Weights of a small transformer language model: 2.23M parameters, tied embeddings.
Each number is 128 + 24 x the weight over its row's rms, rounded and kept within 0 to 255. Layers, rows and columns count from 0. Numbers have three digits each. The size before them is the row's rms in percent of the matrix's.

# gate: layer 2 MLP gate, 512x96, rms 0.0974, rows 160-245, columns 48-95
# up: layer 2 MLP up, 512x96, rms 0.0942, rows 160-245, columns 48-95
# down: layer 2 MLP down (transposed), 512x96, rms 0.0838, rows 160-244, columns 48-95
gate160 114:115132135123085086131133107120150076080126120114106185145137098106127110123124158119100130094161107107075130096140115099119124137116109112149123
up160 113:138129096153148122112130118141097078152109169151162130122082132102123122142101124131123140129121133142155133211130139151145092142170133113111112
down160 112:124118103142086087093134119129183152160137118136129138157153135186139146173172112130130107118144102173085145099136140134140159140101152149158119
gate161 115:131122103113083162145140118129138163160120143145145176124102122142146142200087117142150138116121102146123154122150139166133136089121140148135141
up161 115:095167190118154158161094119151125166132114116152081123140125103133099135161128145178097158098148108143161146111134097144131146128104086164095072
down161 111:092118124166130135147127137110120097107144122140144087108195130120121115143146104148149142179093131131127124106099161147146105177162107067146141
gate162 089:136145074138126110138137126132150137107074130116091129108138133133102124117119127088156101155124151123117100127145142148161152135089116091122138
up162 089:129132133123115111102123115096136079126131167175143186154107148105168134117151120124128092115132132132131133155086116103101124153163124114152113
down162 089:144161129126155126117124118104170094135096087139140137131145149139112138102141096052123130133119125112178130153160116107170139103137103151123137
gate163 114:113116175154144140158109106129126122121148131110105105122126138052080081155099135098110146154166129118119121116119099157174138120133108100122102
up163 102:147154151104153106142139104149123083091119117107131129152126099150132146126161131101150151145131116145122173131145131111093135148090142120162138
down163 106:128116118132130152115125134120108113111096112119120129134149162131208174133102155120145103090135143139147152118112151095132144120153113080157122
gate164 079:164110129143142124123137196089142135140108112131130079110141118115102080139111131104150154129176148082107136134155148118134157118125160168144132
up164 075:123107123105124088142133122119172123145113123149127108133138158112112157088122136077088127178105169135120096167123159125089074069156121130152138
down164 073:102130126109148130124158107159156180080204145130136101096094075128100162127149121177151135116096135126120151167111113120161136146116160115050121
gate165 087:152092089120185132155109146143118131158119118120173126116100156144132097149106136169133086085122097142089116112130120146126155196105111150077167
up165 100:171120083135117096124103152109140100177125146102132102143139090118128119125101154162092070154133111097133138137112128106141169094149149122155133
down165 094:117129150155142156145103095141159116112145100119112126085129147120113120186112164163141126121149105130138127086107150118175105113130155152043123
gate166 089:117126120128131120118154131134122084129142112103123135116122150082166098106095126124126187121085143084113136114114157101111146118098162117120128
up166 087:130140183140112161156095124146155136124111177137123157145157103129122097110139148143138146128089079141123140108109107121184162167166095094086138
down166 087:115109132142106127135082111109121114140121088125137121154097159187151124103151125123164144118100160120142128155157094110116125127113164100132095
gate167 103:132139153100127113150124081103116141089114112118119088120108149097125126150136104132176127111123181135179138158161177147132104149130112128148062
up167 104:181108108117092121121105148132128109126083141131141124137125146111128151115121128089105094114132103119092106147115130098092152136112161118127092
down167 102:124138151101145138085127107144147138168160089140110166149136141140163151152128118125164140090097176146148149169140119139147128132153121098140150
gate168 102:132109078148131095126165109147105114161105118131135119120153184112131082151076118129120163120148078151160095139101142159077118113118133162132127
up168 100:122089120087109143113139136158129102106134129098137179112150151120137141073123089144182126133125102145136122096144069136129128120149117156155150
down168 107:135163092098068130128135127126114149154100163134114138155109133090128132108163117150115120093164076161160155164092130153102127117152110126152114
gate169 084:132143135091168110119120118144123118127099138108131168140094130146164138170094136104127145129135113107102103148109129138144098138067113136130128
up169 092:137069080109119108120127143160115097145132149087153159086119140153126162160105142168152151120128132120149099139099090064125128137132160171128103
down169 090:141147137144114115163124166122133180163094113153097115120116156136133125160100116127121133119126109151143146123128134160105185085104149140106104
gate170 102:101131162137067149101154103086143122137096144127139123122092147108148134119080135123116123095105087140111123132131117139117104132123131118096115
up170 106:123110132124104145132143146138101178158183097147093130134170178135165126117106094129150131133132160146171124115144135170105143121191108150129156
down170 095:140149159105138114143125171130158103134133144146131099112125140124133123139094076148106134081106114151099110110132123155148092143111155156125153
gate171 107:136120124117086102139131137107086177107153139132115114131153093122094156117086129133126093125091098151128118108111132122151152146128123178150106
up171 115:140051127130139108114135158149107113148111123130134124115130123143131118134135106173137122148132149148152142161088152124158105124134110113122144
down171 108:138123136115125093118122078134113158142127157132189113126191131123158123133132102155120136114149098147122130125153088120096109154088138098160106
gate172 091:122101129146108109117156131129086136187145108110106109136138105129138113058138120101115090124125147139118144103078115121130147129171130106114118
up172 105:144138163093124092091131117117141145170136084133089125122069161182150139129128111114133150144108169145118146158127151153127154133128140103148105
down172 096:135108108181134121149129140157134146090134134157117176126169112122114095154129139110120084117165118128110152133141113081146104146089124091079107
gate173 111:121141147130110125109162172054119127102143102111100136093132118139175146154113132116133079101080130136148154107126112111147151178148116111133107
up173 116:119117113104095110139100125082142115151166135132119106109092164131095123128155192172174152185123147138107106132108149143100148115146154138149133
down173 107:096110103148138100124185154149150141102139131146132154120120138122116130163083117105086126078127103124137129125132120147145094156088114149108111
gate174 095:157104165145127107085127122130144101154082072103112123101161119135143146143155121112125143151138098142146091095146114131111143133109154111120153
up174 101:111101150142141125138116163172154068123119118112125097112176121113158147109113114144135113127106105161156129128125165145133164078160121126136152
down174 099:153136113091170094120097169141118078125137147084137142139060134106146122111146098112111145160128104116148142181127114113096140163141078123129146
gate175 107:117100151091084155093121145114094124122123142121138126187141176117143149145136123122168085129156114099107148124133102133178117114147112154131150
up175 109:164188139154119144161109098127138129137136121110118136096138094131099155086139141149111164125169102152129094169128175112094167153132162125145121
down175 114:169157107094120179120163125142180111107134126119118105127150117108116125128145144131110183075162138134119110101163111127090136122113165160156162
gate176 103:154140089136122139090118119099156133141168146158108144111117118156075111132096069096097148121115115141127123125098133130139083129137161129146132
up176 105:123134165111105114088130114121114147168147138132167187123163135145124110162070107103084128126124115098138159135090154147115106144118125081140113
down176 103:136126160136127145117089151150154114162140133130175115116148111081145130105141118069096149136089163164163124149115101116123149141130109162128143
gate177 112:157135145113142130106102127102149119144130119118159134132135109184156147097141150119113143132133105084120171084158131121098088171138109161175118
up177 120:141103154132135122157181129161093124122114151166117122119110169135131093125123139126102098122109114141126117149080102157131130125085153116088125
down177 135:137093134178097128162145125112189142124161126155120150110110159110092100144115073170100126111147110151144095128122123122139124152105128095145109
gate178 090:153184138112090112141128132109143147134155138145121145159117166134109113145093131179121167072091107143091174161108151119112111112120100096124082
up178 089:139111119100121142141120121108107096141154117137145122139112117108201142128106133129171132101137116149088146166159181103096129125113112128139131
down178 093:148085121139121172163140138088161134114139126123143101113129111126152153098134137103153118130115113121179128125108124134142128135111107121099139
gate179 112:105115155111116145134104154121127132169125134124103130196129154104134114154131130136131123114137138121182143094134129116151122062144107075153109
up179 110:126154154123124118105149106126127142163125139142116162169096157080120128127119100151117116136130123086188161116104115131116113076126114094183101
down179 119:102118156121169097112163157141124081076154128095140106100128127149107148175133158138082103143142141131105133142114137133118110111124129132106114
gate180 101:127120138122122134098149135107155099104132130129151116103107165148069131153115114149100092101129104131128130114117175148144142157163082121106126
up180 102:143086131112107163077125121167089132088099090114146151142105135131103120155157154092143078179117073115136137134142130134119143150132154140097122
down180 094:121133143162113124153111133142116138131125130106101102137111164133143108140141153102149142149154164158088165146093085162137129161179138120110142
gate181 115:142127128127118124122147160085091143135138113082116087124150113110158134112144152137145136135112135143089159122175109152123152102168078122168179
up181 110:090145107135159085101117124127099103126121169134170136142116117126106115124116150165086118111147077134139149150098078113150095151109140145127106
down181 116:141123135175181119125126116129120065119119125149154135137143119124115159136084134147150123090114099157147121151127119176133149096117108127117102
gate182 107:134104113138111094107119096110174160146111148133144095154096117115120117132120145120149133110151165161120163096101104162068122139124125110117143
up182 107:073182137094160155140127138151137136141163126104133142146132177162134120099126092152149087142090097085136136124123130150131131120134098162147098
down182 103:140096116125154106123135137107118127105103170156071138140088151118124124137146127062116116164174135138120110206132113090129114136104145130140109
gate183 105:113158106148132148196153131096121110124105076123097087134135122113140132076142185128130131136120049112112122138133146137107145091148142142133113
up183 103:121180105111144113090100080083119100099152122119139126115106135134128121111140140137120149158113131125092087181134107154151094191149150159086124
down183 100:119096126135170161113153139177103079123108132140140117148132116117120074172113144143116105098153129111138118117137173117115142109147110097102091
gate184 119:121148130141072128143082112105142134142128086104112112139109147144165128175099109132140139106081141162108113136141134173144132128176094132138133
up184 115:138140099082192117090152097147134129118119153127183134167107136126082178122132153144119136131159102128145145086124124171103130134106145104113139
down184 115:123140104098134126149120113149142168150129112123176113139120130122131113147178135174106103092078123120132094132074131108152132118140092115157143
gate185 121:089110145108127149144120132127160133151142056125131130117117144147128146135120099117123140122120100127104148132169070116103165117135144134183123
up185 120:104145128165103092132105156109142136126110085140109135182108119096134118121141105137160111099141143187107154137132141122107199148114131121125129
down185 121:166150117141112089138101147171129098117083146150160082127168150107119147147086130152082134133133108106118136124101117115147130108174128150123136
gate186 081:130155115106112123115146140157149113142136136120181174171139101058138141144141102133108095093135094156141172134157091155159116112166112105155164
up186 090:134173129132109131136117141170097159134130176132165141132118120096135158136121108082098113076102113145132117108142139138101111108143138139131132
down186 089:107100103112130134127142108174178122128133084171138128122119108088107108104095111111144133133126144167150184087142106150147082155138145097126159
gate187 102:143089139149126097130143100137102169092121123145129138138154140102138137139106123123129139109153146128141129075119119144149108103154118131136093
up187 098:130122123120117147132104125148157105114126149160137170099122160131135101174158109146137108134172095141125138162144153108113140100146094130152125
down187 102:139109089107133108076143105118112151130116118141138102164142112139128153176133134105127117109165152152152134178118123125144089094151111160107090
gate188 074:136180220151159101128150136180165108104171138128136158117100136102159122143115138146111140115116091123144092134140115120121146091111116131147109
up188 077:117124063114110126093140127162145159174099117116155130119159170144130167101157124140145138105149143115142125123146118109170157141148149122109131
down188 071:166118146141161133133093158110113108103120106157117149131095116058124093158161162131123117132095135097164109139183131123089162119111115103150112
gate189 089:165137119132111126151156164121136155106119156144128117164180106151130106110078163119125142124141137131115080132111133132121124130146116136115156
up189 094:187117157130175136127122048132141167095107150154154146103125150112123156166146111092145112118126129136089129150151095145162119153157165137097089
down189 089:135156142147108117162140135127153165136133140163141100104163128142155095142084158088128126164136108136078095149107107124127168118113135109128142
gate190 092:136105109132128127117100082103135138120162115093139084115139151116097131098122111140138132151141129113126128170138153143151118128151136121159195
up190 103:101114132127126146125075134096141144102100169118182145151116152135091169074123109160122117135083123111132083142137150153105142127140124121154155
down190 100:118134087137159180125147141133121121111138121147096155102148123137170124160119180132108098134132115134135130147125124146165138119167129107130064
gate191 087:165148102120136164153112117143137147111114113121144110111141114092145100124135145121168170142127093099142163153178108130063098158086128145104156
up191 104:118118133180108051117119118091151138115116130132145119151103127149128122150097108137085110116112105111128150131090143098158138110126160123125128
down191 105:161129083136155176147163171117074119122116101152127124135130178114121156168129150111149099123131149127137117124169148121105093140123104175113152
gate192 107:122175144141090118130148136135134158145131137141143123150126103149123098139127128153133064120062149100144137117132176120092184117097136102164159
up192 105:106074124109136141096110181135148132115137114132075112146106122110168083121124119156132200113191117102145168122106109138103077143167126141152095
down192 107:120160106120146124156133134102144129107128126152115116111128114119104175126156124112119076114112062149095104148090102119130131154133064172087110
gate193 114:122114181112133167143148098141124115117119127128118113160125138124133183099135136139127153109119137088097137167184118138129130136114176141153106
up193 111:146171076138099129118107128127130142126106140118119134093172113123133189117123116144157123109127125184138109116118150123085113141168158129125127
down193 107:118107090137152094110115125179127167156138125136128150137152155111102139122119105133175122126151146153157141151162144121131126159146079099154107
gate194 101:128117149116126130138075126123114141167111159095112099124116138134125110175109153136164149138121142106101100148136142151134193134140100112198089
up194 095:125141170082137098096126163117128169133174161158137125147126149162125061129135105161122100107104142119097126102095082104123113180124100114118155
down194 097:136131116125119118106078152129141139175138157092147129111159106102145092106115136099155156139157074141154093158126120094148085131143074117113089
gate195 090:097097101110073169155152076141058113118138104150143140142186138109130132080116105089134117163124134076127129131136133109062129158124102148114133
up195 090:120102111143170106097145117118058171129096113094134129109153125164114127120095131125094134178101152137141149154123085139106124138126144144139135
down195 087:106152126162124148143134127132138129189147109131120134103146105126070148132120110158133139114172073118129115142094139095151140152102067113109070
gate196 103:157153177118117130126151113127105166112121134151128147120112150130151142122161125138128087143165156156119120082159144110148070141088172097158112
up196 102:126159165131131123138147155085125135122123148195073108152118147136119142129117157155093109158138153148088133132141140146155075117102151112109119
down196 101:144125137119115154129128117145195120144145118078125129073117157133159126156110150133108115147110059172152096107137140141129153149161126107139120
gate197 099:142111116093107122120121175141089115125171129137113117109122117148151128162101161154106114131110101090104175117096150112167144112150117112103117
up197 097:139138129154098132123129180106084140129115104103134121127201144166092083128114145125113151158153170118081155140137149117170193117132138120107144
down197 097:100175112116122123154099127103146125107116136100172119129122122101111176128104112099120098098099145081154149125171103175100116145158166129116120
gate198 112:110116119130153118117137139154116125111134117083072126140153148131107126148153137145144105127116140167086089106152151144186101138120130127115141
up198 099:144101121084132135157107104139144149147115119163175149143101133165126145139109115112115118105144090129179122134098118163117148096114115168169131
down198 122:160115119114117170148134122130121166160151093168126102130138149140121147144123157059111137104130112109146095155123095145158158109145089116129136
gate199 091:095123137089073113141162131146131120123160132135141150188154144135116116105115114133132105152133142099094148102106153116108104105147129180126122
up199 091:110083117122161106128162131158163125172157104120148128113146103120130139136148090144112127111134119143136131128088143113126133190111093097118123
down199 087:151139087159143127107107123124123094096131132156137104181110159137099146133123119143121150143156101128090152131127109184132137169114136167093151
gate200 106:137122144112127166123139160129159152139123108097138154119192093135091118111148130095159130150083146102125089152143158168122150123118139141137140
up200 101:174121147109122085151121127146091145135111150134101133157107162163185139117105159116130163099095140152095145119138171090169104152099159135145085
down200 107:126110137091158119190137119110110079151145128150145131126134113106131162132088101153109090120113113114130115150105106123086133119096139071089190
gate201 067:151166115131152151138100175155095152148104133085152155151123081091101107132137076146124139153134142133122124152130098141147167146110162124161139
up201 081:119181156116128138135187114128083133146142100087114131117134155138137148179124098137117119129151149122140110091121113211130119150104113129186128
down201 077:143144134179122096131138111161157137135148155150124122156102100154107126058093156170141111163117093147105149126106142121123117127140104091163134
gate202 120:158117117117146084127134109087126158163094111179139185121129137123123141111141116146107094118141136124139141137162092092116095124154154121112122
up202 118:121098110100115149091146124092107095105158143172111125142147177109133143122125152067126156138131145082114106115124135123091149126079110111150136
down202 127:167162147127114089101127130179093132141166143094128152128141128138121141133140124111124113117107161133154092118158129137102133099130112158142143
gate203 078:136103096123169112138112121149075147143152180085084097104113116137134151158110140141156178142121130135154140127149075174159108096133139097115124
up203 080:117120104138100131158133119120146068115086157135154176168122132112109148122084181120169107155147086102142165140110131120103155106108118153171110
down203 081:143117112140133155119162121104158096112098110141118120148177138124107167121084169145120127126119067146111108116082155128135138154111100132138135
gate204 105:090120120142066112139135117110075119089144111141120105149131107150105141135129115123102118094153057119118106124140141095102109099129213136119105
up204 091:170106159149105098133117143089169160169119092085086134167137122107179155137109148121120122154090119117088147139126111155106108152169093160133108
down204 108:081137148123110129129130129130129092128140176172179111162096108127141160134103142130126140110092105099110138130176106101118165097106140147145151
gate205 100:102136163189121131097131155136085131163129096140080159173118075139096129107141150161119139118097151116143150108112108157101102096113140091145124
up205 104:123111105116153076102124154157126104094113150108126108154140127163136132119172159147118104151102078118129153075118130181160094140122181081147095
down205 100:144168123134110134113106128113122150138128092155095135119149124125081094128109142149124170143138158155126125127166133109116124066086143185143121
gate206 110:146113113171132163133126117133110137126168129092131120092127092150159136166150144109161150122112127142113153170106162151157122134114135153108076
up206 103:115131126105168157164161110096127099143104100115155145082117123118119134096150113102150080101146146107153139114130142144161100161096155138091144
down206 107:108141113123107175143129122156110105121127139144109121114102122164159149125159171137133176129124051149116128115103144121119182141134139148157122
gate207 102:125112102137117084110160136190141093102151144107184086096137091126112128125158147107141078168155135143119152114133098121105098114095118144119083
up207 101:150116153110138094116150134116084119138138125100113139137137153100062123100146135145146132151147110153139118160090109159134104124107125096122130
down207 105:131126064085132096127135141142142124135129133096115129141159164109123123147108093132123103121131137127174068168177132168119105141115148137189149
gate208 093:091141126120185124124101081162147154177148122109182136063151147141125134107151111143122123101102140157138125107101140101106153115130168117111104
up208 092:088164123128155112142105131140154130164134132149168131122129152148114104153117077125129108108089141117187111139088154116149169071119134133140165
down208 099:118121167143122128110112129157118127129149130109137136097109114146137087064117148172170126129096139117111137116110145136155145126139153090102164
gate209 097:140145161112120089159143133110143141123095100111145155122110171165113129121139121161131144151121090098138120139115136149126115113136144148147148
up209 096:113128136112133124117141166149123142159105149104162148146116129137110117128128121184151174137160121096165127148124103116127143129155131107147125
down209 106:116138148132167130079107164138112113136123132116152164131138118134143132075142179156124107132156123104095129110092123140099142157082140180090149
gate210 094:106143156097099085131123127095144128129094136119125116158135135121120121157165148150126161072168124128167118154127105175158128118124143152124154
up210 099:107171162133122085123098145088104096065143149159130103134123145159124085120141096075131115128166153113103097133121121109143148134133149083105088
down210 090:144142100121130103105085127124143115119146103081141115137165169137132140126136126156124134097172143134108139166112121157128150095120145159126143
gate211 078:091117119092095143122152105132116129156153144086115095125155162126116141151118109073145101163132153143149138096152141221117125177128126121137114
up211 079:140154177132119120108129126157120097120122116100108112126126141183108143152128079149105133103107117092107122189099039144118167127167121134149152
down211 077:143092129122138164134135105144179133156132140132114115152137093143110090114156056122163137134089135155178132173152117115133123159083170147100106
gate212 080:109147172119143198135165156139146173120120139091099115126140118144141116088124103119152149126131073123128110158139185127122142132101099145154097
up212 090:134151165141192090086148158101140133079137142144088136107115130110182113099127136122129112117134110110125130163145134147158155154074161113114137
down212 081:110079122123097127139145094138172128143135148143123109139148143099100130162111062155137187132120073123109167099098139108103090162154126108134114
gate213 103:168140114131123118096164123141135167112131133138118132148149119144131120104156154141090135128157122102112134125134116150132179148124128157141132
up213 091:098130105118131095135117121073118171149130089157089123114121136144137135126119135111131124104121087127126135111139139091108111095106178127134152
down213 108:136115133125119121092133119138132102118140101103153116143163168140090141127107143162139134105070120124109128101198134141175162095141148151118118
gate214 086:118143149162140158177089089137122123116124129126138143097079095135130147128118114099126167115148108110162109119107115137117133154142183114132108
up214 090:165145092126113116125150151096117112108163118132066134164103118101181109133137152156132130173089134146148152090081140139155105125125148134170154
down214 084:154128158106161128097174099128097146144168145129105129162127137112110127123102121076186127155133116122120136148141134095164128104130155118140121
gate215 079:150108118139145130121110106078130107150124162131089176122122127144123168143103128165092137119097140124108119160112144093106106128095142116135169
up215 079:171140132143115123132135105112136126151108137128083134104146161103147097162136138192105100093097161094087125157133127062131110142082126143130136
down215 077:137129122119127161104118111136144117147137081132122161104132139109122121124108141166085114139151115124150152145140127095136131133148111123130125
gate216 107:099128180117122117169126120129131151127122130131156062147157134121123169156103152132133123155163162160149108139145114141151162118127095135140140
up216 103:101137124121097086170149117143158111137132125121139105101134103133166150119120140162185106128131128140127130144106104110140146112152114142183106
down216 105:119165117110100145147125151179127171099159133163162092185124112122141127090100147123125109094124161129108150118114128141141095163133098124119162
gate217 112:150115163116138120172119103179144086104148148140108147162125126127125126142131136147118145139109091135120081105147117093130146141095104138131131
up217 108:131124118118135153077115141129148174117135140074095130121108122125121124112154115129116130137174101108108151157140115089151095093151121146122126
down217 101:166101127126146083135089102183124109117108155095133146117106151158147118097156121106080147112104181070113175099116155129116140135106132120120138
gate218 109:211105124154109070152146105092134147115149110114100130140133161144131094157144108133103141139076130097140117127145194121140130156113129141131088
up218 105:164154126117093160112101158182116162134139129153121122147162127159103091126160126103129115158074116167087090115115114131137146110149091128063163
down218 109:116165122156118146161137110119166093142141138157076107130101149164137177131123130135081116098130139122135101119137139144189117111157152065127108
gate219 108:144096163158130127145103120105126121108152116125097131138126161124144126153151117172141122146146155116101149113140078114141140143178137173109127
up219 104:110174142137130113110114092121137149101126155148092126085125080101151152104094113126131117151119102116150119143138154161116140118102131122141112
down219 104:143111109129117128099108145131120134149167154134132139126129113129123164194114110108111101115145120089078134077128091120114127141143107126134152
gate220 112:127135160136124150119109135131135144160127148118106154096153177155114151123117101109128143139092095097131130143182133063137151093125123138161104
up220 119:153131129134124108140118106150148121199143132099132096078158143089118122121132099116114136120093130107128115153136123109194105119088137106135106
down220 112:131154110115065130144104121112141125103078102125156123150107085149135124116122153178114117134128129127130169122096132151117142110162143181097161
gate221 104:107126162188129132131155155118091135100095137155123127156107152122124170140097122128113151086143144133124126081111145143088112110134162084106158
up221 113:109163134129110167108140115099159122132192109154128139169133114181120061158132147124137142099116113133133105100132135146106131146116126133086116
down221 110:122127083160164100123118143139131140099085139134095175112142106077112154117106141140159147167144136115146158143122133142107129120102127139141147
gate222 067:178173176137132113116112131128153117143064131131133119137126096195107136092167116128106097160107130144102120106115138103113125111135127120137131
up222 075:140127168120101148108119104115130117114146101168111128155133086089103077133106113131151133133135123137139121184124105129124119113175134127124141
down222 074:131132142151157146185144094119154110118129128157113081110095164132137145119103118115131114151141147182119099144142099094157154141159142131119128
gate223 096:139127100095136145114107108105096167149122155164122145168166116117082130110147162119125158143124117108136131177135129089117161119099132129133114
up223 100:118114128152110146109184106144125093134128110157166092079112145149153151144119140138103132127182156107104109122117149145128134132130115136105139
down223 092:094160115126135116129140141084130145171133136135100155106141094137118103121126138152144118157145093150155128109124087124173123097117130147117166
gate224 098:132162151136156087145097111084123140174104122104106136127121130128147119110125162108096091147148160107164122096170113154131170148132146124158112
up224 097:152134109119106140108151129136134080156116150163169130118117095119082135138171121142170152093110079136109107162119118127126124110117108123147109
down224 098:178142143137116098101093118103144108150129145147098104098123112092104136125135125153097116095128113148148158135146068143156166140160146153179157
gate225 092:110106109126133133133134157103116113104142129160148101137127130153145141137095099137147164186142151180117198117079108113118133079148132133139166
up225 098:115160137155105122152112100183104188075110136127111137131119111124104163113169125131129128074140152131145142123139089136124122113132115126117088
down225 097:110157090138137152144152098139171136126119117150151111164138157137158051117127116088095142146189139135136118122113147127169071125144123096115150
gate226 120:139151162129104098127133123118147138187131109143136113104095079078131154171119127095120117104168112145103150135142138136165143147142160147127106
up226 110:092142130176120153139126150135138133096111146089106111160154159144094103135141114111091161112097140121163092122162097169099115123096100161146141
down226 105:166114130141123091155124149127097144076135123153115135145114147164117143085071134094135147125111099122112110130082135146093132110150104124135177
gate227 093:135130183114130106100107113080125126103091122143170118130114149142156096116149164131111075125122191105088104129123111129146112118073116163139103
up227 098:147160117153149131163137143103096106121169157100077154159130142139118143121117098145106136132109083106115090142126115144129150138139136125138122
down227 098:126165150115092146129136112136132115124102095116134112142149220161125149116090126141111110157116125093089139152124118149101197145091132147133139
gate228 105:118130111098108145098155097139087150130165116170130092156182168129115113125156109131143154099143142097110101105085138170131142127140127138151137
up228 111:138114128134143116088128123103098148138122119149162106120182127174136139140134106113088132133139156101086164090077136145150130122160086135131098
down228 108:108108080107147099148132154144071134147153141132133107126168123158115155135151091149128126154121129148069126143120110166121181148096138113145119
gate229 085:155087175115108137187153122104141105154096146102124137103155134153138120136100122100130111119131101097170109114110170114126111138118148126112118
up229 087:126143156144169174118159142130126137159133152131160151140135147088134129118126107147145134142133175131123139130105123122127108120149131167125137
down229 082:173133164142140124099103124173145138153108115134116133095108076132131120114094142106140113124115130097109155133161104134132143092153116163088135
gate230 065:126136131100133108119104082143140120140103113144162119135159151154092119110107149120105129147099143165151133123071131124157076142118122100117125
up230 072:134114127087115137105100108126120072115133127147146139131122163144109157140126126127113085142115184109115097134142099072137088115131104132137171
down230 065:114080131144130137107099141120150122113109090128153155113123079118139107114113147134132162161145121154160144173126128098147116119098110135106132
gate231 101:124130161112157107158151110146178112120070080095119087119147153129093162149118090109088111102177142159106134165102090118123178146140126117106110
up231 103:144119082127129168086108136105155123132081110112126153138139109116138166117144137135134178115098135103107103139158078150154095118151150163134074
down231 100:093149154130120129137140157174182140114100091161123130131126108137088135123154118132168095171138112137112142098114126153124146142067120117103165
gate232 103:121150112152089128133169095132121108130106067131113131140087136137118118114132160131138117089158130120140127162100075152125091121168100140118149
up232 103:131095100130155100168186181134123112145082089117134128119123080147122148097150145131121082106117095109110144137138120151166151110128108119122109
down232 099:139095176107106164141107126117102122112140122118063104139117169124149099111115115110107132153117155125128104137146153123077114140136140091131152
gate233 091:103151122171112133052085130138155160095154121143145095095160119129148114109126179134125144133141140174127146148156136106150143131096158150171127
up233 090:162113144155138163152099098140130104113140108165118122159172106139093145116128152140131151105117120101094139095134139127136116115114106143164149
down233 090:087130135108120124134133117158163099099160146125148128130125130103138132128116165090144118133118170137160140156110129125129157144117159082136120
gate234 102:119201112127169150142083128106121095129124141123094153152138090140135152145171143141185142152072115136137158122124131156143113150090155121136120
up234 105:120130136149118122097120117123124136146147123128087142110138090159139125129118100105173130136108158098156158143110089141106127084143101065104153
down234 097:130124114089114143101146104073123155149118165150075126092157117091148129128103106128109146142133171183135155158087118155090141132092152111119160
gate235 077:151098140108149140142146138118089117157090134051133154100121133132099157123148115135079126110142134143131109125137113125180170079122126108163111
up235 079:139135137074127130123147119137117137153089106086084133146134113167103089123087136110090147148139137122144138132109142143174163080126120115162150
down235 079:079154130080106133178185139127147148120138155130104104105129100114144088102095135160098119128128129154149120151111098179112153120144122148207117
gate236 088:127092134173181136121137140134122114137151139137082141163124081123110091119149151127157173116107104116114123135115161134109143089124120082148110
up236 082:115128140139167135124128124120126105151104122156114096125101148099144178184185104085114129118122139153120119110127107118137063116107127124079084
down236 077:114158110137110128147088183114141141107085147115092152148125135150138144133124181134137171103106128136115130154144162131130142102125118126173168
gate237 087:131115130124156178167139099160126125161126163135132153158165144112080125163171093129119106117158115146117099169143131145117166119084118155119105
up237 076:100160137126097073117087145112112147114117101145145119123149149143164133116129149169142097156107108081115134134143099099148138129182162100169150
down237 084:142107148138160148170085118141139119113139193136137127141125138132083157142135083141159133087096096136106142124158115136121161161172146140130172
gate238 106:125126092093142117101127133127115114116133149102170171104149142110123146101112155075132142141127099114128135152132080110091111142087163121134111
up238 115:149144146160094122080153128106136102134108114119151129161123101134151104094157135108087144159124126113115103145092114110165137134187098081128135
down238 105:149162064117157116098086134115130130108145120122126136100177128134112131139125152138171128135083155126158118135111127130155132066126132132154192
gate239 120:128167129160113115081114131093141094097149130171200112124098108158099107135134156116145135123093133152157131115132122165082122128085135119118104
up239 105:182091137121116116119115064151087123130086144110118109173125137125103113133132141094104112145114107105116118126181124072165160114117154143156164
down239 108:117108220138108122122143123147131167144099133137073149096085082127115128124136136088131144110123107130178111089142133134162140146161112147134136
gate240 109:075133140137126121099156163153116082165161145152127123155087164116083122089096112146091163103135175158170160121146129112157147131109131115103132
up240 108:170129122111112085134107149113149097144145098144120180137112095122168123094121170158140164142114103126098097155129173114101101141131154131146104
down240 107:135072138168088158104120083159156146161138156165117130149105136118135158141098138113144126117122101106129104076118124108155151143132108127115130
gate241 107:107099115130155125121094113116118099163089143115180149145150108082144160148123151111141127153100100125116165107110116181140139144108139108144102
up241 099:159161128109163138117108130149160172145075103090160113138152136089153131132118146140144154129135159152180111116129102083134144154161120133115125
down241 101:104176156169107100116116148159105138150141143139123118130118127125144130132143130133138127130114140082141154123100079063156132110133091104093168
gate242 103:139106074167141121128156090196094134093129108155130131123132126143154143132181076115137136100115139152090125130113119141124143136129099129129139
up242 098:156106086134131145140184089186103144091148123130127143105117113138172109126192090109143161119100126127096132108106084143098133154156118149146158
down242 108:144127140103101116081129152116137163121156136150143103126138097160100136146165137137124103160145142132104124108101136142097151163156156184137151
gate243 112:133145196169149067136136145123134133150132114140154124143105129104132122164122123129158117151141149156141111124151163111124193119129081131115113
up243 110:140097108143131118113119143125080120074139080117109106115159074139113152092114134190084153119123155125131108140153140104164141097163123152107144
down243 103:131107165108118122147133097129123128119131108093074116162137126135143131138074126153137083112119137131123114127162072141157082101113154144138100
gate244 098:130137145138150160098117123096114154136129129098105118145126130115097140114118145088155095153183175175114125120142139144139145133094144102137178
up244 107:083161129130132119070191140108140119113144104140108132133132144101154137130115116150102151119097078113155109122101089114104110116141108200118157
down244 105:133122080122158110110150124080120149133093128099149149163128138130126161182168142153178107107125150124107121142157137138125147128143134107143094
gate245 104:154131135089141145138120119188145158137128154121130173137151144139144138134146163115173128113145171132162131117091126131144104154140113085158104
up245 106:151096086149067134101116104112127122138154159093121133178136136096129139097154102137148153185123175111115124115145138126136098142105109148140114